Part of a small language model's weights: gated attention.
Each number is 500 + 50 x the weight over the matrix's rms, rounded and kept within 0 to 999. Layers, rows and columns count from 0. Numbers have three digits each.

# up: layer 6 MLP up, 1280x320, rms 0.0703, rows 1138-1237, columns 64-127
# down: layer 6 MLP down (transposed), 1280x320, rms 0.073, rows 1138-1237, columns 64-127
up1138:451450582436517438487375480447508490452517487425513503491516506525459520556582494453584543523463421474535408539460458503455454435609542460480475496471495476518514565533488535445466437488497475
down1138:481488411451534444562525409507590530450568444544508408475541491582424430469542392438496607489478517570576388504489507430473533531494514501500543545451359509446488466519461522458559464541441574
up1139:485532411435516493468507464481561581472554546556483549478556496610491465514570554464472501526553422550544505552551463549647537557567536512484520486505418461544564491474500499406527526555356500
down1139:443516469482516483550501482501465540516533475434574540543528475509565537460523499595493524583553469494517514521426558514595489583541467479529478516543526509527524522483510572455420528422511495
up1140:580523429522490565533470525521565463474526580430483502465452448517516512484528519459486480412508564392465495514452522526529509585450479473492480535565478518549537462425641541568545529471445591
down1140:531499424405553441483528522496489572404519557477488484447520472500504445555513414458500484492398393511569507436462543496503438447434494406454511446482504440468453479492467442478501527541492417
up1141:535517550499514593527493484531568513430526554510508502492471525481419506455473440575545552497417522499508433508526414525532538475363542455426526480493428573561446587547607496479480520547469436
down1141:487550543505469503541494587593514476457518447452520487505502462518505552489521463531512534465422496462533509553529605462386458534539421559587508547540541509479525536523407582446476490492477524
up1142:570544449573490480491607496554590486453491560486596546550545561465483544580546417477435465521509548461448433601418536451437577520521501585484421506504463503559474439477496455469451494535490428
down1142:421446583536488527407477499593578489495535468572452435512458463466432498556541529509590542439451433515525423462513457517497419611476487561435500451459466546463463611509524571484477470456479594
up1143:440514462465475508452528436501437420448394521466458529489494490465511524509500521501492497559530467551454478581461489437540539516468536513402489503507484459431542512528519439461532453470530507
down1143:517507462487525514481403519473480402509505515484491452520432445429467420533574555564508433489473508458487513533519433498473492576493481516518464531494557496490544511559554575484397566542403485
up1144:430533382443570592485470617575442481453457444536574502575474463436506399449434590452467495496466484440470508525516539502551518502510500512456537476468528460435463602511481475544530574447527524
down1144:588511471596448465522479451456445444567467445548511552537495530590423551534575443468441475486510421415576510452539429465502582412479544554502640489418531466499512428470489531490561506492468490
up1145:542565532410518545504453551531482504443569526487501508455482470489564491598480560546630441496425509538473561443589498520532453457470572435472546545548479506454446489462481537579592531473517557
down1145:483484503505543508502473492403521449493578414517534442472491456479491472539456521509581393470464518491515422507484574477466504496547564499534606545494582607504458431498532513438613516594452508
up1146:483547565518524508499437501514433522479458472510487506509482452441533488507479490499529545565547550566470468562451447426536593470381367538542583457557403480525402456478491519501580485590588573
down1146:470527474485506457492507546561541528540410552581413504547403472472583470515529563463515476565558465454577477592454549549492494481456500581522532561489576436491482548537441525489542489462500488
up1147:411481468491464473492456482624481490554616565443520596497446581514527451468541456532518401452481486456503509405558515460488546464534504437534414379456524462490604508586400491425534593508537501
down1147:505643513481479559535588511470579492545435525487505489479435557454494599412454416438536534506502523493481520459475547522532527475479472564497521472522570497565510467562520474483473570544557423
up1148:518476506478553563438521482450498450558575553481530504494573455538464545414555499422469557564571507430504525564433491513550473568397557381418410503454423483488562480405424480573536485464439488
down1148:548524503556547485492477517483591467471505439494542489454512479492507555467493509448511433489577396573464545471585442464666570568482532495422573510415487485498479484544479509579561443585531506
up1149:527370560442493505495580437472609500444468496414459502494481462498467469512554566545448430518435467517467462547570432511507499471502451480421565541560430485524591473526488551490489516521509636
down1149:507485454462447494449508477542474535546503478498415359528446487576474487547537506498492506453535583569497506518452501489463509437511508576464452543453514457558521560393556541537512517505531432
up1150:490479421526546504449539414543500452563489405516561472496495575598418464560452504534538574423460401463498444545568516470522590432531526508491437527439515505456597424545473588419463473529439499
down1150:475494513542555462539605488462591517506561489504427456552506523556526471494513452465484512514366540615571466469383511491455495530549506585567435508500550552514486456510547498507510442446455527
up1151:499522461486568565558492510537565499458509538470550557567500559552464498537418505521475480474504507494476536505525411503503537501439519530412461484454590541495449351473496419416556561463488432
down1151:500467403491592504606430447484540509462411594527472474524565555542482593567481582433457431533501572507536514503517457463507585455416463521505562463489543448593442481569530433518526565479477477
up1152:512502525497497435489516536523479525509380533434475497472504420430541454538474600461529510494553501511500512516554523504562466531470493476618474488559503609530457426485490502527424491523512439
down1152:546480506478485509489456492409513569466491417461482401584473462540520457485485608548500469546449493485437474468419515458528490439458530553538457466508304514448657424572496522473527455467481441
up1153:494499517491551499556478555602529505497580499431481533491518558426480503501504416473426497465580520522455515539557565459482534563553513571534497447511541522497512539483414593469531477468625535
down1153:524433486537456555513468512478525514580518512465416492390497538500528507606524489501421498526577540500575520487458519481537441499436518514505622502516439543485432469508508507548530535537495513
up1154:519441527443565605488452451525439471469417473391505476532470494542459504433493463511539475488534533432545499447498509507434479483509587548514467475445428396572572412463526453506458570554468509
down1154:470471509400567434492502486534543407573530558610494522503398506491546483478458513606437437463497487487466471533488540577458500475550587400477511564500427474477497459571494556633476478534468404
up1155:469463470482499483484441466488443467434489563425483491527569483482502520453560490480578557502547514475562550469456463395470549571568576596548504625519519481492443526529592382466435528458493453
down1155:509485497527468484537552542494481473467487523579462501514495591440532491444507411478446525495355487505540506466452565456441496532433462528547536544479424465499549479442477464503457501587562510
up1156:472450341458477501522531584481436478566571455533524609455469384541468508542531520506430509571563503413499461703493477523548503525508456512519430549497609448532507509514551445542558473495486480
down1156:510560406489447477458562431457469500408544506509569522421471452505553439468480433597468457563465514500521499483604425521422460503546503558544512451475483520437497520482514514536547515461412339
up1157:589491458506506505623542452475477506541494459537552528447534478419483425541455453503428439565497471455540484676547578498496507458530522503512448462504482493455494449499479512573547491513406524
down1157:531346509547491542380453507463471453502524556480470498419464462413552527523530501448470410384430546514551615544473574613533465438547529477473583458508454443449519450478472544465442528545499492
up1158:501443515476408429569648467477554543526545522440482543472463475451462534450562533503489623519581510454476518460470467473531594406466519519484447481454494455471443563558539474494551439457539548
down1158:419459516418450531533623539487457477515511498472499542526518471402486541496511595480404527553567546527608509520405526491518515529414442508522540520454613560512462566409496509559476463482471508
up1159:518576413482488528453360531512453553443446483417431521605502474451494466453570453469504531503537545548469468475538500418472496538432444427450464525455490499514558471471407514549412479524519473
down1159:508423529509516526596496432502480544496458522531539406570383494620481505525469503520456549514481555519490480489473511506463470513602439476530481457449444522417548552412562540556540505524504556
up1160:571461603490435472556514497556513584437471483544409504488497520466417585534416532456469492501428561532460521499453506470520485522545425497422477480500496446436447491460553527585550535500496506
down1160:459483512533573504481446454348477553372506519532479551464521375505471446537457529414560476584449451434477528411505457526491523550519557490503500494453503453544508460530457472511465418469500446
up1161:532427459504490389516521525469482442420482536487540503535551502579457516499494433467541467438507534599462464564487503402561453466579530517557579540490474466481533533539597491500500564579520468
down1161:432568568415503524572495449528504564453493530550530433485555572504520520507493475495487554614469565477468495488474385493449426480379454493472495508502474563507578513439502479515414348513491566
up1162:417566378422502539476474540550512478452472494485544474464466527498563471514535495616512569516504530435584443473455465443535467446491482555504500450490491464398498589539421522522487526498450491
down1162:413479423524474486535513561482486428582542533523486475561503610532509529579639533520530489463465502541504528442546487494517502509417558523493419602437519569403463517487464487598467559438533500
up1163:478521518467567449459546432426504495420529592406445584501549366655440598494470493515609578404521417499489520550622484535486469511554501505524390476558555594507534511442499487525581463524546529
down1163:437460569507556529579491499462381465551455458461472477594460492503422458478422490531560485459545523475514507494430558492503445536449400449534574510499406496472540510489566474486567546489494595
up1164:528551617498531601430554549515430483448500544429483441487538506541489515472499635475487502574453488490457419539452484434498463578503418533523528521453537470447590515523430372371378554463445438
down1164:450450501511569562628430488501509485463568565525544438432470457544495510494440425495468484501596581596549379404483503477484511547474552477540476578555544533524509507555431423488440470498505474
up1165:585450514476546535468460427483421586541522479430437529523474437508576538476557505479489549513473405460566511371431513538430542531507507444493553514571488439563468482534468453467521460554561404
down1165:494496431539441513484523576492556527454544485545529488460504537477477496600503517529520434491470519490497524516557545445527478495543536548548452505455505554468500463486588513481477578475425443
up1166:485526495514537426546612535531508556391504470602538431519537514469563570403505436595552486615346425535511483434510559495473490531393494438475468517571461409468521475506482583484513484548398535
down1166:560461490492463477524502428535481522483490417489543479519471496498492481489518457511487522434076478453516456538449525507551541514560512484520530517540452620477540584528477473500415462539478429
up1167:543643469589502554498430483506512510488523520487528531435556474531505493411566473440572508516518470469491407525463489472499539526496449413477450441394454473519459503561451546486481490526444508
down1167:483482544525509460516501522457473457473433436510541553522499500489530485554474497588411497485492420462508581454538468557501453451577508549462382511489543507509528465457513544503537497478511472
up1168:564521518467551524548488429475498527539408511517495423574489566390434429546492446502529407581486499430464525476453546500577457506557518497497493549517415434553498527534529623585502476544556552
down1168:486577485517490482442578550432460503465448489511519517472531555513417493479454555615467482603492422561575455514548442516517567451573455527500544463499490443522568556446587508473493423568470489
up1169:465545464538484429519497492510509535450466465406547495535417598421490543497540485611530536451478634407464475430452468482508469544446470382557505520508486480521520484472390488503588518502566530
down1169:450429445468494488506490476461579457499583488396505508565557449437596549513511517459459513414404466579472405503553580469414493434534475485498560448585546522585441448453410521520498519439504490
up1170:494537507531433456425442495587522451537493485471459458456476532481444540519507562519398371540563464529460379559483491510502548576446502474516523384528610478445496466482533465546441515564544494
down1170:428570566468491506570430426408446470430515518470392424499504522522523578550537584449506486567516466470519446482589491429541499402576574532592456523526424486550485517487552580500491506587487496
up1171:532448451577458586491445474485495504482562409452534407496585581432455470480453555447500488490560588511545496450557599563573497490432571466492481494501462422451574512460478613511445467560529480
down1171:491486515497529594574423516391516515577483509587572495545413541489433539457452608473491449506446407580458406489504521529499490567441478590484473504526437529566556443538519491484499566492549527
up1172:455555514436465520440492462569504500574451520460483508502468487475487565373425476481537511481584534535573575454457480424451571483479562539432444468548477553548468501527493466465438493494522438
down1172:488543532524508491497594565423423581524562575434514460477486509494530431494522442476531513523564470569533523539544574538588547575540506495512475494456462453592628489567451508465511494627573454
up1173:498537453409558494563548472512436540557507490389508511511459484577465443532528485399516488534525548555573442489487505509467515445500531568476450436493524499428541407477438463494395512517483419
down1173:509552433436470514445525524511488564509430561433537504405545444507516492559521505509448505484498462609575505518549494531551467572417486499511567433552465579495444442508408501480476445483520454
up1174:486516458427515586507451485498470485522489470453562526511444492489452447392455484608527484580495424406516513565517493409427510457487419453527504440515493455472468568540543490518404486545545473
down1174:554453513437458516483381420462544566496503405419510487543524465412480364526575519585500526538487423451579495460429481507470476404497479536423494487516502481507523530531522564511449493514433489
up1175:574474496525545433530588523550498520492416414573493557506489422522478477561428544545575573414474493504543590446466494480455439560546537487560458387514505460578559627533490539515519452459493445
down1175:432460530539480427487501475520474533613463564455428447450494500465439497501502458533495511496535514524510544436534484449490467471544411451516538570530565425509501462400493461460492499557509486
up1176:491461533430509528541400493550497632478518544569432429520521441551504454507476433499487466583498434595560416559509558503564416474540474528534587537472501505483484447426515553529515555424579507
down1176:434552410504499471439508440600521539489469490408529426566511451538442515495513499538441471543587480468443450531415444466440492475574398537507483557502504564511516541479429517555453508469427480
up1177:376469529557483516412440549469512495539509463460473493382554457454489491426564501566484472594450475510524509504476522388446506555527508536518465469486472513475426559496458506501475526545535462
down1177:438516466406455454429525538570561566565550468510453500433565491549445531493547519546450464479490542544493462457490482532456471459499538537505501456481571500443395523511482550613485500506437499
up1178:539544537522518492521464504496552528548528503524468456456473520451454422561501608447530576522502404509434440455580504504529500522419472520495485547490487519515540475514501490486496493506573455
down1178:539497559428411628501596429514480459564470477462532474560546514464515540537633520590443512574461535537468520633561476594557541516467478543451549519466469483513504494477455499444517534527488558
up1179:548547506516497538438482461431504506461472424484489503481531473442456479503524422521443403452511479540470430534489416534527483446547577507478493477567610465457557590485599481404532435440546469
down1179:505426406465447451549509510537518518492554579557534512520505509594521544525517572455526616536435465407517505436551558519448538563492446530471547472472462551518427373525393481556488625558455545
up1180:507500522468528506434454527458502520495531475454477521485449505477484454549384526573549481457478495402521518585485471498563470524554606442483416517442587549554418495500457484437398491504436500
down1180:520430587495540458516584453489515482464424491541507575470515555475561573561437528542508508536470548434524483422564584471480482424496614556557495444511528404577495424482435457455485528606492483
up1181:490443522520553459473509537503539616495494524371527520567525460550491469518410473527501473541437458512406562474460532476467537475533548532460502543421538509534542473513529522564471551471408527
down1181:639528521542577420438463452514486419512512523373469512444468456424474546509427503500493446466467457411461502587454448486394578485592482487418503485552493397483488459460432508501483435489462578
up1182:486497521547442487488506437404490455487644435473541534541488416486429531493397511551474379497528528469412591452475559526487508488597526496489508421582524486485469538609539562543526470554530463
down1182:406458487557617466448533486382399485446541533451543535589514532482419562509572559445473518502520587467495527513512536509521430542569545558516549538558520519561594526478540492502536605494539461
up1183:540550525513560617556513442495539358477452587484508508476574498510503473507537526458544441500466534481595532542482465515371393458520515483531611457490420517550467441590539570500473484569532571
down1183:493507507460500577519536585429486396594534520447481478493481534499598521575553486512466500422569569505616604506498469524492489559545476562481483511475497462444475472551461488496518470498555459
up1184:484505542429516540431480501463384535490541497443499494415461546583515508543446484411580513462433508455481570531482490477489554491475422615522541520400569504458418473551520536513535491504530496
down1184:430482528465429528548467546578480411569550513537499632512483422538482480521412442452480487435586491530561470532553516600541454456587517469470436490529457549560514417513457505563544573504463424
up1185:496519522570438530420522481490537510446460443473445515424572467544606535528426471534569524469523523544458441432526447500506513576589545526477451577458533492471421485478554538438513507508601456
down1185:464539537429450619524545504440490433450514453611466522533496442533529556505436475504502485611477528503465550492475574476544468515496453455560460471502505443511521494471550414580445572525537550
up1186:459571458482507499464535592525480513464464469485495509559434484592417504515539521456459487548512492453494460513454496448480489453530521546536501514552508583553495477606522455596439557393479497
down1186:554455451504453517560502576532538505514538510496504484367492485620473441497430485474425460510454481456396525406484477559426551403478507464528558502482512550589468509423542468487516468504444498
up1187:508504524476481476492508547476423548492462465542482468488491492600486453513529463467516565525468531513516544495561448456481471471563451563505514469450551566477480468455534537463577479505508431
down1187:520465594551471558528476509498496439524556582562462440491453597360574517477532488431416570499469540487450522530536551521532476549479465464557422509412334519499501495522444448533511479530554442
up1188:528546578558528516488452438482574587503494539494473516584574448499556444613621530505482605571536501491483415602479460602498466449517499459589612428415451521517484446485500563442570568448441506
down1188:435477507403433521528488442521527524478487505464575430518500507433466442548476486467527520492561420402499534491526574433473555490485612457496514496492478563504480519628493534511556553505527466
up1189:418484468439460426459388575549404554481433482557435461431618531503406476525591476496466464473558523474413533546429551437451488536479364521520492551466467438462495484572502460437452592487465473
down1189:456495491498439453466529483526455521513550518451466517528525509472403466504530479538455503615557603484376457548500509445545555526414561462537604474477427521546551489465482443477465379570524455
up1190:475555449491484478475522456439624491502550525462508488495423406532542498457394552499497465548541460493524502578481579461507561450476577429613444533481430568531441528407496407490521477548410522
down1190:487483563546441477488518499419398507546489559516564517554454524497508509473490517426528488563532448567558426503527574494585501530509411535496590595519475536574528500516485433521501504522607493
up1191:386528571542477486461546521458483445440475507463538570464450515527443472491540409483464461570568517499522476550501525472561476514584555405482429448538512452564543534439536545540549570546454465
down1191:439560613509509557555497468473475522484494519469520450508448474586428464520421473446490514476577575470546473467546418460463451531533575591451493508508484479475564512551456442525528481473532529
up1192:452549506389585497451483616429505423514505541546504404546430465550438552630442444539523433482528546454449543489436490524504424505527524434464453537589551458494532553539518539433496434406381378
down1192:573460418474462505517444429505563555485572464539460485457479615464517400500446500485490551400510449455342521485446524507398422539431549460460400507483438503496441477524473519490449580488527483
up1193:571539618488614573554453474553565517523445545585504479461506554503443514561515467556541570477466490441488437508455470543606518510517570401417438575442489504465535582590542542422575488481434527
down1193:446559477534514506525540518470467533467518527510491537526393541530431526481600518483597526647519531510462560555400488512490507572470568551494537445508412520595562529498585492534452569498497467
up1194:553522471546503511452491513511496550502508465515460471511528512627510521524492437504433544522483421569510540547436458419531522555545429493567503542511507511562565471507589548467497511473416474
down1194:461522582556557508530456521495513524477488514603422601458568488505512385509482549493434509485449465557525489536549504582498515536468467545372579449563488556531545554493437494450413525504595532
up1195:457463575461507513488540516498447582492579475510477537430498510533545382531488445492486501440495510491510520458400575406456470469519490512469484526534595586487482505493485496403541568453519452
down1195:495492507527551511503432485467500562491437504515524447476415468489530480492519414479497499559287492490513440434455553600537462464396483427433497477458506428524509480549568460567508446508565522
up1196:457481519445606485482495500471479468454509497438438483542444524531485450496499478616499642582558422416490515475458455551558522490562437415563500482438491445504509472522567523440497407410493516
down1196:514592548463410512500510530494541529550408600503461562463483476489489410490516473444466525543572549582553536515473606589487410522423579631426574584577518529492468533507542439550563507512473482
up1197:533496561432510491498526571525498568507472490460529545430604516478495441622446482525452408465507452482575560491454555532587465507492580433422518524503503533446478502440480540563460448488520500
down1197:469500470479543555371497550452509403442574513481490431566586518552468469527611477579492567444341474492532459445478494556489501495500564479519506518530521568513483469551500509543584543468502466
up1198:551518509500497505512464471578570559496498471434426533479409513517511474479534456505540549491464488525562609545508460537475508475467511552492495587542586543534488479400480537473537492462512518
down1198:463404596536467522493542500471498451534540559536561428510520488408466526598460552448379365516520561475440388437491608498537538576601537505543489421489440494510496512565515440558453555516544527
up1199:552458547522579469558512501531522442550555527503474573472474433468529501567484455487482474454471493459388454504437565561500481522451564484413470539487560480515516560558604508462482428500453450
down1199:513563527507483531539535541518556556478516507564567517449469527512487553480557429540494504482567529499521589553584414476563538578506522487452489438407429521444434558476542515581569480455567598
up1200:590526445441512550449512435562440464477370455557543427513432405363425511491514603435486430406466453477615498545556490505487472478521476418410500419524491518529589552485436513479497492544461535
down1200:481508468504520506553484441504502496409419429528501523385523550523488577553557546523453659467507482503432538473614530494488509591510420497531548460511452520458392561475533568526497558651508583
up1201:435394533561526431542475590462575555473501490453512413549561532498483518494500487471611539482542468521449502480378521424496464485558557538473523539509478512487517534495498442463485566573555557
down1201:470490450532476414439433535562599539442536533550515476490493568448616536484487430496492572526363464513481509456436479538441445528573564417464547534547519452520535490511470575512493500504451500
up1202:502524522486461391503517552435559508517497452583474473466519496484562516554431529499391424473484486417534436584486472439478546574492430606490612525568586531558640498519573518457545543563492559
down1202:516414443529463488519485486461465527512546473533496467541487575467497601459502506469571532539546515531547469492416535458478455539560423467478430500453470490404483503412578463452505437546534368
up1203:519445548501527565546557548519505533493512559388510491455489540473577542486486515473478501560487549567516518551420533431477491536490515368529540483549492439415502482522481457492517461418415532
down1203:540448488556477487447565539495528507520522504551532537540584571570447498516463407426534460538483473539523499527431452390587538498578452418488411513513538492553515512483466588500504513506533532
up1204:458525518453464508400571515489539489519536511485501477471475381476486496536436601517584581547545536457495566583442504465604488561567411493615473489461509519439478523464538483491500526391476482
down1204:528480552380382536497449537471503540464485574419354495491512458562453615582405588438449520521461457458514486453529523541512581511546469581530569494448486625583524562498557592454445534448529551
up1205:493549471514435455484538503549506478434415445411319430446627511520511518420461460512399512448513425505555532418535523585451474665518515487536502459412499514520539546510461542559507528460565552
down1205:454489495541489404471594453436577531480543350475459510490580447584473535542592537392450545518564466432520548500478478537498523522528430508566529639499503526579485527471492444503545478551525485
up1206:486429555494620511562456502553620482498477512437539559549507443518578530503483447431557512445474443498539457420423434422427539466498510469568581507444494516543525512501490558509604599514494532
down1206:467407401460540463560457419493471442367586524426544548478518497499538499564502482536467467502386548536477489569503474579502481522520389608423472527450441451557492438544536476482430477535531553
up1207:463500478549519454524574510494581541485480588538534431518472611517391557475361385535424516458402480483529432523483408493586470390510580557503481600460503512472405556531434513471508522499534585
down1207:522524535510510608538473467470360375455416546488472540450569541440519469469511540472596640522479583498424563476464498598551519545491507592563551474513449505418530505521535555496497553420460494
up1208:513459479470471517385484475426493554524472551479598554532512507520523493446560512590515495446551599572512538436511402520611474533480475492556528543614512484465400516541554481478596496557444532
down1208:503536509485507460518460500494499566473486383495501451559472636625415514462478483407543601517460437467581428526493442580574464509543604505556535473566467467506534474432549535449470535571546431
up1209:462488488485417533550494441498481452439475413506448526515481458418571499520489562493584548636526478467465524502495536485449486610471545524531525433468558507531555387492487478550413521578561514
down1209:520495455446476566487459431480469421477501476496525538502440512447416476488425557454509500558495451409484466568537598517505551418485488457507559555566453519464484450547470568499435449410529498
up1210:446554425575548565426479583472467583472500505498548601489548437480565434519519489495547540513473436546497533499422474541641514491522462524427447543541457505477573435432576539507527531431423444
down1210:422381530504502432457518480467493483460482566514492515547502480442540473517543575504511474436381491500413450556427475638526508462548483615556418512489478454498456556530525461482408338547555510
up1211:609522375497464605426403481540519487587514455449567494500419462468473496444437489511487545517456551535427504486471442552439534552586554499490391466586383519413599499505559489497455487424503472
down1211:463515412487467464473501539549566518571500498451453557443494404581397498520537496514534477563578472499523564526583558483531524404542427575501553495391450423575452447442505469363596594533494461
up1212:479528466517457467487507528540471535511387512418533473540548439490551424565537447461496445569586472477489548538546489474482494570522454521630564455482533500510519582483496470505529492451500458
down1212:521514492509471533510531521470436578458454570553497482518503560582557463536475499532530515419503492459543636428512501539451491487496452437492454498457363467515517497488489554466492521496576438
up1213:583519531536424552536530530459494499515418476460459545477567534592525437514406478540503389529535439478403522503620535500544500509594582548555494495466499509451568437544494570479486537451562515
down1213:559435560460465442443508518410521530530498465523471526464535530457438524513416428487503534588497486491456475532507532499509464518512497473562489425481513556516475414443509514430514499529523453
up1214:468484503433510440403488469556550505447479443551511520513613549494536491475554423453477517527520631426365556537497577487476470483558487481542527573420575451553490399535447587454481593600500500
down1214:490638525476585526471501549552450480483504418462508571534508497465538554575503503483560549486510487432420431610425451508466474566480519422540521522572504523498456536497538421536464362477460526
up1215:518555603507459489458514506443549578592521522490497510505492504545443500454553503504421469470529529466429529558591540480523456475472413515547583555469624494488513442440527518537459509511531583
down1215:496467522513536513456563539522546459501499493518576525549493577473505547420476544526553461525443567479471541507501469514490533503473531416458562442473475502569480465457535465583442514517483405
up1216:432484517536503525477443570466565490498469469516559471466498433422486483545491392473588539519498503454449503521441517439501521585551423452541619479484447512483560573454511545447549547480439499
down1216:470499509554477638478411436511484423477600486470408450471407569607560452495406576544488459475506451507508496488408513505488412419506561572570457465515516513466477488427513388442587441578417625
up1217:520516511590439481564498409425500487594484546439444563453570507470480515533443574478522486355500524574491471551497505478534439497541544520475496549541429490502385529564561537407427507478453531
down1217:452538515417468498601498512541524522563531461545511491522544445506510495482542570523549499560536529503524486529517554448524515478417474450466493554519413459528558545440536453551565490491453480
up1218:495483546513525489446455522471573451498501503413542583567535549563568462535396514481535508495525548466463475554491431534479521529460474437568479511448534535476489481531481530458445557496519474
down1218:461578487577464562546482537513486503528559523519425370490330494516482470485417450459492568427435589513513532497435484499507485508581510504515533560487472457556502507450544442578487515560526548
up1219:503434523452517396480440533512518516540436379574468472480538444529457497466514591520448432431410417548410502522511575509483491525518561519489498423408488488586497456545498540510426471461485550
down1219:510515528558579504448507462498520467423549496532507569474456450502506442474553528436487431587431490504500466517397471533481495521464460543439511527528517531520397571434579526518588457484408498
up1220:509411520557510469522486573505422555512547599450485477545525507463539567595517414632475458594581451572489482438492548536456497471503466519471440531621555550442525433494563501455460484364502531
down1220:461522452469542459485508473558490420488521506484424512466447540566491428516456551486508475462469425460542509463433493484547457517498487457373492556529485523446540499477469543513505603549456506
up1221:481600511526451464420513521480472465438418530504594621574463479530589505561494418512508563455513485453514389467449441401487429487526478517619521488437492528539474495413457514521523568651423465
down1221:452499590445392477486432521429537590365475578584548505578469524502482475420474562513537566478460544473491551471480582518472458472555455351555575483396442523520494511470525514489509489407509443
up1222:629460449462480473522457457455487492578585528526548472478577498521472534456465400407570583462511556474458437512531518451612483506534498496466451419437455450500434497511503477453509509479459484
down1222:554509506543375475366483528591448405486452547485481564548431559417606583373512496545558436464542575492521426468488466543496450550511523494501558425448475473500506561471416577531589479522473471
up1223:485442539510453541534501515482525397531444439447586470497495573617591528510453502470506386470502452532415431466523537434413513450533527486412446468535491476522481564553505576484413440545458485
down1223:483547580493518435510462487513540452488446480574491467510416555462516487496510535481425548481500475469554508481533516418525401450482465524476509530493552559467427485483514508531481536479490476
up1224:419495411426451427558534507425499460573451507453518490568527565479480533521568501498540480572454426591451456541487492507526460549539489563503493564534539546460622517479531523446469459432549461
down1224:506586477408563403442461463461555479560546532445517496464510433488509454634515475413478469471483409504496419526489476519342530538550482464524536506520449478528567538553522611532409519491571381
up1225:429521465491470501460486401444509510533505487432496473483509475540512599515494398538521564522435451513499513450376493426454492506469503546481454581447514481544530480469528408533554544447433516
down1225:565480459496594583453514413393521482563557417469461540550522579567458530518512476541593564529472471516430481458451488499547492513449411505442459466456480561487452600447529500515601482480478484
up1226:557477513564454545483485547524526571549532398409439518460474511498470467474529494562639450592276480456457532487532508519572445528536559506427531487510462442421569529517570518564527478490481414
down1226:501520499489489542474474544543442524517476445507506437541534572549533496428504462590464474494148551481612460538538493519521559499536578508555450538529536479484490461451433506429515523455423467
up1227:472521446486453574437519461479464503560544468522521592484551529543514472519493469570538508594418443457476516409501510538570435469602534492464416503517532428470428472453454513488478593553439409
down1227:577466511445420484438440451531421607541532474498450477498478502454501472515524504559447528471415520467542479465515525503528496496454464515463478478448421485532456539426469471578498555533494475
up1228:422531462531474534569515502548493548519471387516541482580490499522508512487550474543539482449478468511581470505533496454471510508550513623452518460474446381515519537509540538591526476550553475
down1228:531463431511489473578443485543525453475554446547397542507508499430495500510509546444589504502535499549490538541512421396595562454534405569478542466459561486510523655372492551465566453455388438
up1229:629478403466489491502502504434504545564415471466550519559545472517447496463525468508574461535528532465487526470510496521474420435464494502453526556542439428543618536549503533421550521514484481
down1229:561464608458451530517452519417525527546554505541508537545370481435427434489517386490550504423630484526403496521510457540495514595523495538484581516569366499524452518474453539587515560538545488
up1230:433598470584431394527441465537482431520487492605506594464557445502490558473470327498431473509552467523506525469485478476406449530488531478452538594512544471502468435473421583457471437520586413
down1230:518588479437532419520483569484522412568482444612477523485505474517516526432519437484526510457484477455454537457485503500564524537512518476566532528585558485563530559523495560543502489507513473
up1231:495524481503472492518548456434491485645465509457468473536546564491530508401523449473541518473515457507438413536450461512494550400512515520571506514567426573494510462517466472560435470458498560
down1231:357527479561543517385513486464446611461452433440559427521442460414569593401485634402464536567499509511642447576525415548487369548475443478462567390429579554470494499439512527419423469500471452
up1232:552534502516476516459400458525516468477537526479447455571454521402451513506564485548467492544541489462536432470476523420526431504436675462476479484541610447495507425465486606536549591642537432
down1232:395478472568535491543495554471482338497503443534528521521475544549461516475526491478550492451421412427409478531453529452592449543502542523566507526413475581530457551472534507506471522462492502
up1233:440502626446473574508628521521486551441553542512463513574416538493493505539522473441450524574550503446444548579457420418517544539552478523466457603500507455555553570544532437498472548431512474
down1233:483557595449476477593532558561564428487373494452511505490474486451442467563526414514399567535563463496459496534495513523507435493473468491562422646407475457485500433517549510527537511442493489
up1234:466517440557453451621507488544522611441514481543398488454577590538416443424559448515571431607445549487480523488544427442463525532446519435491472537549544495496448590470451534351601454485406500
down1234:453557544561616481526503505459548463516516491587458477463441577490448384576435542548468450483420498536478565520512589597462565572465436459562501548534490534505496518533495439456481434464499544
up1235:530509496484589481504569498535517509465543548504523584585471531551510502538514545536525496406481543523512519605552491512539468488558526443530480593494523560384432453458602501533454457550490543
down1235:463475464508630516446482409539543457509537569448483450381519477492498502514431419457518502506504506429521497491524396457506599516478536520591408484540485404545407425494580511488455429511477520
up1236:498492491534430513478451512495480511413533650442480486402506495577546463488601436465465490552489521575476538635483499452520392438494446401520529398489461561576463436409474518525484552486495501
down1236:519491529542418532411448571437465436495488474452532488433511507520447479420512535498487463464479542398528440501441432456443537482569570487547473560521472542508530456532483505494536529419411440
up1237:548492460468473538573539533522457520456587473548523499518532532533470508555456507576451493490517502499364506540508516501534449411521444472479484443466469553499449480533538560540479442556576407
down1237:418517495576492423442517540600572456457498481509526589509488441451448536520463537504552466499554577601503468484534519475536500508461523498422481449494494490505612527510503479522435468449429548